Part of a small language model's weights: 2.78M parameters, capped logits.
Each number is 200 + 20 x the weight over the matrix's rms, rounded and kept within 0 to 999. Layers, rows and columns count from 0.

# gate: layer 3 MLP gate, 320x128, rms 0.165, rows 102-110, columns 0-127
# up: layer 3 MLP up, 320x128, rms 0.162, rows 102-109, columns 0-127
# down: layer 3 MLP down (transposed), 320x128, rms 0.278, rows 102-109, columns 0-127
gate102,222,209,229,199,239,199,188,209,227,240,209,201,204,198,224,186,203,193,229,206,204,216,183,197,228,195,191,195,195,247,213,217,186,173,175,232,206,218,226,188,183,210,183,179,212,171,209,176,220,188,231,209,191,189,223,209,197,216,173,208,207,201,190,225,199,219,191,187,211,200,221,184,212,215,169,212,211,194,209,209,231,194,214,188,170,226,198,219,224,188,174,215,226,190,187,183,177,227,206,188,192,207,206,204,200,167,201,198,211,215,184,204,207,220,223,184,190,196,179,200,165,203,177,198,213,184,192,201
up102,188,217,231,200,191,189,188,198,210,221,205,198,219,199,218,182,191,207,222,211,243,177,179,193,214,182,212,179,214,221,216,185,202,168,183,186,237,209,215,192,169,234,198,169,213,203,215,197,205,152,213,186,210,210,220,212,209,217,185,203,181,209,199,202,205,243,186,205,230,226,186,194,201,196,162,195,209,198,193,215,199,179,211,199,199,197,209,231,226,167,178,200,211,183,217,190,183,211,180,212,206,247,227,227,218,185,181,189,191,226,216,208,218,216,222,190,215,186,162,238,152,197,183,208,207,181,216,203
down102,203,177,203,215,210,212,216,202,224,189,191,213,187,226,191,226,220,195,144,220,163,233,197,217,204,207,221,233,165,161,178,204,209,207,207,196,206,226,206,190,231,191,183,226,185,210,177,205,185,231,187,178,210,211,166,170,198,164,213,206,194,208,206,184,201,175,181,180,208,179,221,209,204,177,209,198,226,200,228,222,214,240,183,200,207,245,221,199,170,206,198,188,190,226,167,228,205,197,213,184,220,186,205,177,237,189,184,162,176,190,170,165,195,211,162,220,199,180,191,195,191,205,208,189,208,215,223,220
gate103,168,197,176,150,223,206,190,185,178,187,196,218,175,251,195,207,182,216,196,200,206,212,190,215,200,200,204,202,181,145,217,179,200,223,225,206,191,171,196,203,198,196,179,192,165,174,156,176,180,165,187,169,186,176,185,183,192,191,212,168,220,168,201,188,214,182,200,189,208,258,211,191,192,225,190,189,202,210,179,206,189,176,227,193,183,207,191,200,198,236,199,187,192,215,202,210,187,215,232,182,236,221,179,218,148,186,206,242,234,148,214,205,180,209,175,241,218,205,211,174,223,219,215,223,169,225,204,171
up103,176,189,222,189,190,211,217,216,201,215,217,209,195,151,184,190,235,184,155,218,210,235,206,147,178,193,219,198,204,222,202,215,189,177,230,182,201,181,206,212,198,194,215,197,212,184,205,224,218,223,214,205,205,213,170,220,216,198,196,236,184,225,200,227,191,218,248,220,220,178,190,172,185,202,233,191,197,198,199,146,194,172,146,202,196,192,196,204,214,195,208,185,218,168,192,217,233,185,189,190,173,224,193,215,204,200,165,196,133,200,188,167,204,238,224,186,215,184,173,246,163,181,226,190,191,165,167,199
down103,196,184,204,192,191,210,224,219,189,198,191,190,215,180,207,185,238,248,199,198,216,207,224,190,197,198,185,215,238,211,201,151,208,175,212,157,210,200,209,210,203,219,203,243,200,189,199,217,184,217,203,213,182,236,149,198,184,225,218,197,166,272,187,193,175,199,237,201,210,168,195,198,180,215,206,224,239,160,199,161,217,199,172,177,228,190,200,229,215,186,224,209,162,185,205,222,197,155,213,196,191,173,210,212,214,214,213,204,184,223,194,198,183,191,245,189,178,208,205,231,189,164,235,187,190,227,214,198
gate104,191,229,191,181,168,226,163,175,207,213,194,159,207,182,198,169,183,200,184,243,199,207,223,187,207,203,221,213,234,206,225,188,229,219,168,197,209,195,191,193,191,229,204,183,193,165,184,192,185,199,210,216,171,195,207,194,189,188,214,202,218,185,200,191,186,176,217,223,240,229,204,202,204,177,219,216,208,177,208,224,212,204,224,220,231,182,186,227,221,187,211,235,226,214,204,207,157,177,205,207,197,199,202,215,215,216,234,213,222,176,225,225,179,227,211,212,223,137,231,174,204,182,185,170,246,207,200,183
up104,208,219,215,225,216,157,217,221,209,142,222,221,203,219,209,166,221,209,198,209,205,190,196,210,222,191,251,191,184,182,195,202,218,176,202,218,211,170,188,196,201,146,194,218,200,221,219,216,189,209,170,203,203,158,215,198,220,248,187,198,201,160,187,176,199,189,172,189,186,184,202,189,204,241,171,166,221,226,211,189,208,209,219,212,206,195,193,180,176,198,207,182,208,216,182,205,207,196,194,196,208,212,196,183,186,175,200,141,173,204,219,210,221,207,176,224,224,202,214,155,215,193,233,200,199,245,193,191
down104,180,217,188,202,192,203,193,166,198,186,196,203,223,204,206,190,204,207,207,213,215,198,189,192,186,196,228,223,251,192,209,202,202,207,189,200,196,192,223,216,167,162,169,181,154,181,232,176,212,223,190,192,171,159,143,181,166,197,227,195,205,184,170,191,196,189,231,188,212,170,204,195,231,236,208,226,185,174,185,197,203,172,239,197,183,196,210,218,188,205,198,231,215,201,187,209,222,185,174,182,225,209,209,251,204,172,239,184,209,186,193,198,216,192,224,193,215,192,192,171,225,180,195,180,169,215,232,176
gate105,187,170,188,197,233,202,212,188,231,189,210,198,230,193,235,226,241,238,167,182,192,183,196,182,171,230,201,178,185,206,199,201,200,190,217,210,218,178,201,207,221,173,204,177,187,178,216,169,213,222,234,219,199,183,230,207,206,184,203,206,205,164,239,209,206,209,225,184,198,196,202,200,210,195,212,175,224,174,191,217,171,199,220,189,198,215,187,229,200,181,153,187,179,184,188,249,206,194,190,204,220,206,187,183,183,185,176,204,161,179,185,201,211,158,185,212,204,159,178,214,176,221,197,215,201,178,194,189
up105,191,205,179,221,200,188,205,191,203,168,197,205,222,216,221,212,209,243,194,177,206,188,162,195,165,217,209,220,152,187,203,187,188,166,187,196,227,187,245,178,242,195,230,210,179,180,198,144,187,211,200,205,208,186,225,179,220,186,226,197,209,163,220,229,187,211,219,185,191,192,207,194,223,201,217,186,179,187,189,189,195,178,209,192,219,204,217,206,196,194,156,210,191,209,194,204,205,204,209,208,186,207,199,195,187,164,230,206,185,183,181,181,214,174,190,207,199,162,156,225,196,189,175,181,214,147,197,194
down105,201,175,225,233,228,204,238,201,211,197,165,174,165,202,221,196,184,235,171,196,213,198,199,230,237,202,236,254,185,211,190,212,208,173,184,190,215,203,192,221,203,196,205,209,207,190,188,169,164,200,206,203,190,185,232,193,185,206,206,216,170,211,175,227,208,163,174,188,219,204,168,231,230,194,179,184,179,159,189,220,226,182,204,208,210,179,202,202,197,216,170,194,204,215,176,191,213,169,189,170,182,173,211,202,249,205,162,192,194,229,214,198,215,215,186,204,238,209,190,217,198,219,201,185,201,191,212,200
gate106,194,210,234,225,225,183,201,177,187,174,190,183,207,228,197,209,200,201,203,197,186,230,198,190,201,177,207,214,197,198,226,236,178,227,174,195,174,211,185,195,193,180,192,228,182,181,185,198,209,192,209,197,184,221,182,174,226,209,181,194,174,180,203,217,176,231,187,217,196,217,199,197,178,209,204,177,219,192,173,205,194,190,199,201,201,254,168,209,205,211,219,242,166,182,172,175,219,180,185,201,175,217,198,213,234,201,198,191,192,201,212,242,223,199,184,190,187,203,167,216,214,190,190,179,193,180,227,189
up106,201,194,224,222,192,177,204,192,205,183,224,199,178,215,212,203,175,237,216,189,194,223,194,206,172,186,195,212,222,205,226,227,169,202,188,192,205,214,210,194,196,208,183,215,193,177,187,196,219,204,225,200,197,204,199,209,191,218,203,190,185,193,213,173,208,202,201,197,195,212,214,231,193,239,194,159,224,170,204,227,208,181,213,179,197,228,202,220,183,174,200,217,182,166,198,201,233,210,183,204,189,193,181,219,223,207,221,181,207,221,207,223,206,178,147,193,203,205,176,159,211,207,222,204,205,218,182,230
down106,161,180,220,192,175,205,181,177,208,209,193,188,181,203,187,212,190,175,247,236,198,198,173,181,195,172,169,219,186,162,211,216,201,200,210,219,180,189,175,179,232,187,219,192,198,222,193,229,236,193,232,206,172,167,180,184,226,183,208,182,195,212,185,182,188,198,204,192,223,244,235,194,190,189,183,188,183,209,207,151,198,163,181,225,182,190,197,174,202,184,217,187,198,216,223,203,237,215,177,201,211,208,235,206,196,170,204,183,188,210,211,163,184,200,190,207,196,193,216,199,195,194,177,187,204,176,212,194
gate107,196,212,188,200,183,220,175,180,180,216,199,221,192,200,186,185,197,185,157,192,126,190,183,205,197,193,197,191,192,155,198,187,167,225,222,186,221,173,175,205,190,184,191,196,187,180,202,157,198,196,182,181,184,225,198,177,211,200,160,206,197,216,223,220,207,219,240,175,154,196,182,177,170,194,201,234,189,213,181,191,195,200,166,213,159,214,211,200,214,205,179,180,188,178,232,196,201,171,208,170,228,193,227,224,201,215,187,169,160,175,197,186,201,195,203,238,204,173,191,219,189,197,187,172,174,187,221,240
up107,223,195,247,201,199,171,213,190,193,215,223,174,191,210,231,242,220,202,220,192,193,199,193,199,187,226,190,203,193,235,212,218,210,202,220,246,179,184,211,196,235,239,203,225,228,214,217,192,221,248,232,217,193,216,222,215,151,210,211,232,229,250,190,198,244,204,207,169,239,238,179,189,240,210,204,190,196,165,205,210,198,250,195,235,206,167,179,203,196,195,193,173,190,223,225,198,194,192,197,212,215,191,171,240,205,204,229,213,235,198,216,179,211,184,205,185,189,219,235,202,222,204,187,216,206,199,147,214
down107,234,227,205,187,249,223,185,217,222,192,204,220,181,204,198,241,200,230,200,161,185,202,208,234,164,190,172,188,243,150,202,187,193,209,174,224,180,197,221,178,188,231,194,213,187,230,194,209,240,220,219,208,198,154,188,179,206,199,194,177,222,229,205,224,195,192,230,170,175,181,205,159,205,199,234,188,223,207,233,185,235,212,214,190,209,234,189,197,178,164,151,190,176,192,166,191,211,228,213,197,207,209,217,192,204,219,233,194,188,161,210,176,197,214,187,206,188,196,208,185,198,194,223,211,212,194,185,171
gate108,190,201,201,190,215,235,198,164,182,201,205,170,187,187,201,217,210,198,189,175,180,205,188,207,203,171,179,218,211,187,198,225,182,174,177,188,242,195,187,173,209,227,215,186,232,201,180,240,168,160,189,202,206,227,217,214,176,210,232,182,219,193,161,219,197,174,207,173,208,197,215,203,172,218,199,208,189,241,193,202,188,200,222,214,210,203,193,177,190,211,178,208,208,175,193,181,197,195,196,225,202,170,180,207,169,176,195,199,179,181,169,199,173,187,212,182,177,168,218,179,184,222,245,166,170,168,202,212
up108,189,216,208,205,241,187,195,206,203,185,188,204,182,211,173,193,183,207,188,209,177,193,241,217,197,208,171,210,187,190,232,203,144,200,199,234,209,196,199,226,193,194,246,242,214,203,214,185,208,197,221,225,203,216,164,213,205,205,207,234,179,211,204,190,217,215,184,167,187,181,228,202,231,199,185,205,189,184,233,183,166,189,178,230,185,215,195,211,174,192,188,220,182,164,217,160,211,266,213,194,218,171,192,225,226,224,192,202,201,208,176,222,180,216,197,211,186,168,180,193,179,227,157,199,188,207,207,236
down108,235,195,242,190,198,177,192,215,217,226,208,196,221,172,225,187,195,210,177,195,203,201,185,215,177,180,202,202,200,203,227,160,208,197,217,143,201,207,223,185,235,188,182,203,213,196,180,231,186,156,198,212,195,183,174,207,229,204,225,178,204,203,171,213,202,212,221,185,219,234,177,188,204,166,224,201,194,179,185,253,204,190,197,235,205,158,197,218,226,209,232,230,174,219,196,218,206,200,195,190,198,195,169,187,179,212,194,192,210,205,196,190,193,220,191,180,208,209,183,187,198,199,263,193,173,182,193,216
gate109,207,225,211,222,194,186,167,228,208,180,226,182,197,192,238,189,192,219,243,177,229,215,203,191,200,189,235,213,184,216,193,171,213,180,196,220,190,191,203,207,203,227,204,191,205,175,207,185,214,182,232,203,200,200,208,231,212,187,209,218,193,209,200,228,190,225,224,211,232,211,206,212,227,208,177,204,209,165,244,189,196,204,179,168,206,189,205,222,246,201,192,208,200,198,213,199,208,185,207,212,213,204,184,181,154,167,199,171,153,191,240,193,213,225,214,210,184,213,173,192,195,214,207,174,182,193,189,200
up109,205,211,193,185,204,172,197,176,204,172,231,228,193,209,204,195,187,218,217,194,211,206,201,192,189,163,225,174,193,225,171,186,197,188,195,256,192,186,188,217,161,187,211,209,230,178,202,210,249,206,217,188,196,163,240,175,196,224,197,182,180,217,204,211,197,184,192,223,245,200,209,208,191,202,194,215,238,208,219,170,239,183,206,211,202,193,182,220,225,215,215,143,177,200,182,194,204,188,223,214,219,242,175,186,173,188,173,170,188,186,204,207,214,224,182,211,174,206,190,231,162,214,206,170,180,226,177,172
down109,228,179,192,227,198,207,251,204,231,198,164,147,202,188,199,192,195,194,189,196,228,161,191,208,198,220,182,244,208,191,190,187,203,200,233,164,201,214,203,177,218,221,201,177,183,186,199,195,163,213,238,205,229,186,150,227,211,189,190,206,217,205,179,185,238,214,188,197,186,208,231,165,183,196,192,187,177,171,192,219,183,231,191,206,196,195,163,194,172,172,207,242,231,196,194,183,175,189,176,214,208,174,200,191,240,195,214,216,195,209,206,200,188,212,196,211,235,208,164,208,210,187,211,232,222,193,185,228
gate110,167,214,208,173,201,204,197,201,219,222,207,136,218,225,234,215,198,242,231,177,186,244,222,185,215,180,219,207,205,169,202,175,246,211,181,179,192,156,192,241,199,214,198,194,202,187,193,215,156,217,195,236,203,210,197,195,215,208,203,223,167,235,221,214,181,214,199,195,173,203,211,206,160,188,180,194,173,175,204,182,177,203,187,200,199,203,204,190,182,252,170,199,228,238,204,226,204,202,238,243,221,256,211,222,212,215,184,189,186,209,185,205,197,173,171,225,218,226,182,224,207,234,205,201,194,213,203,205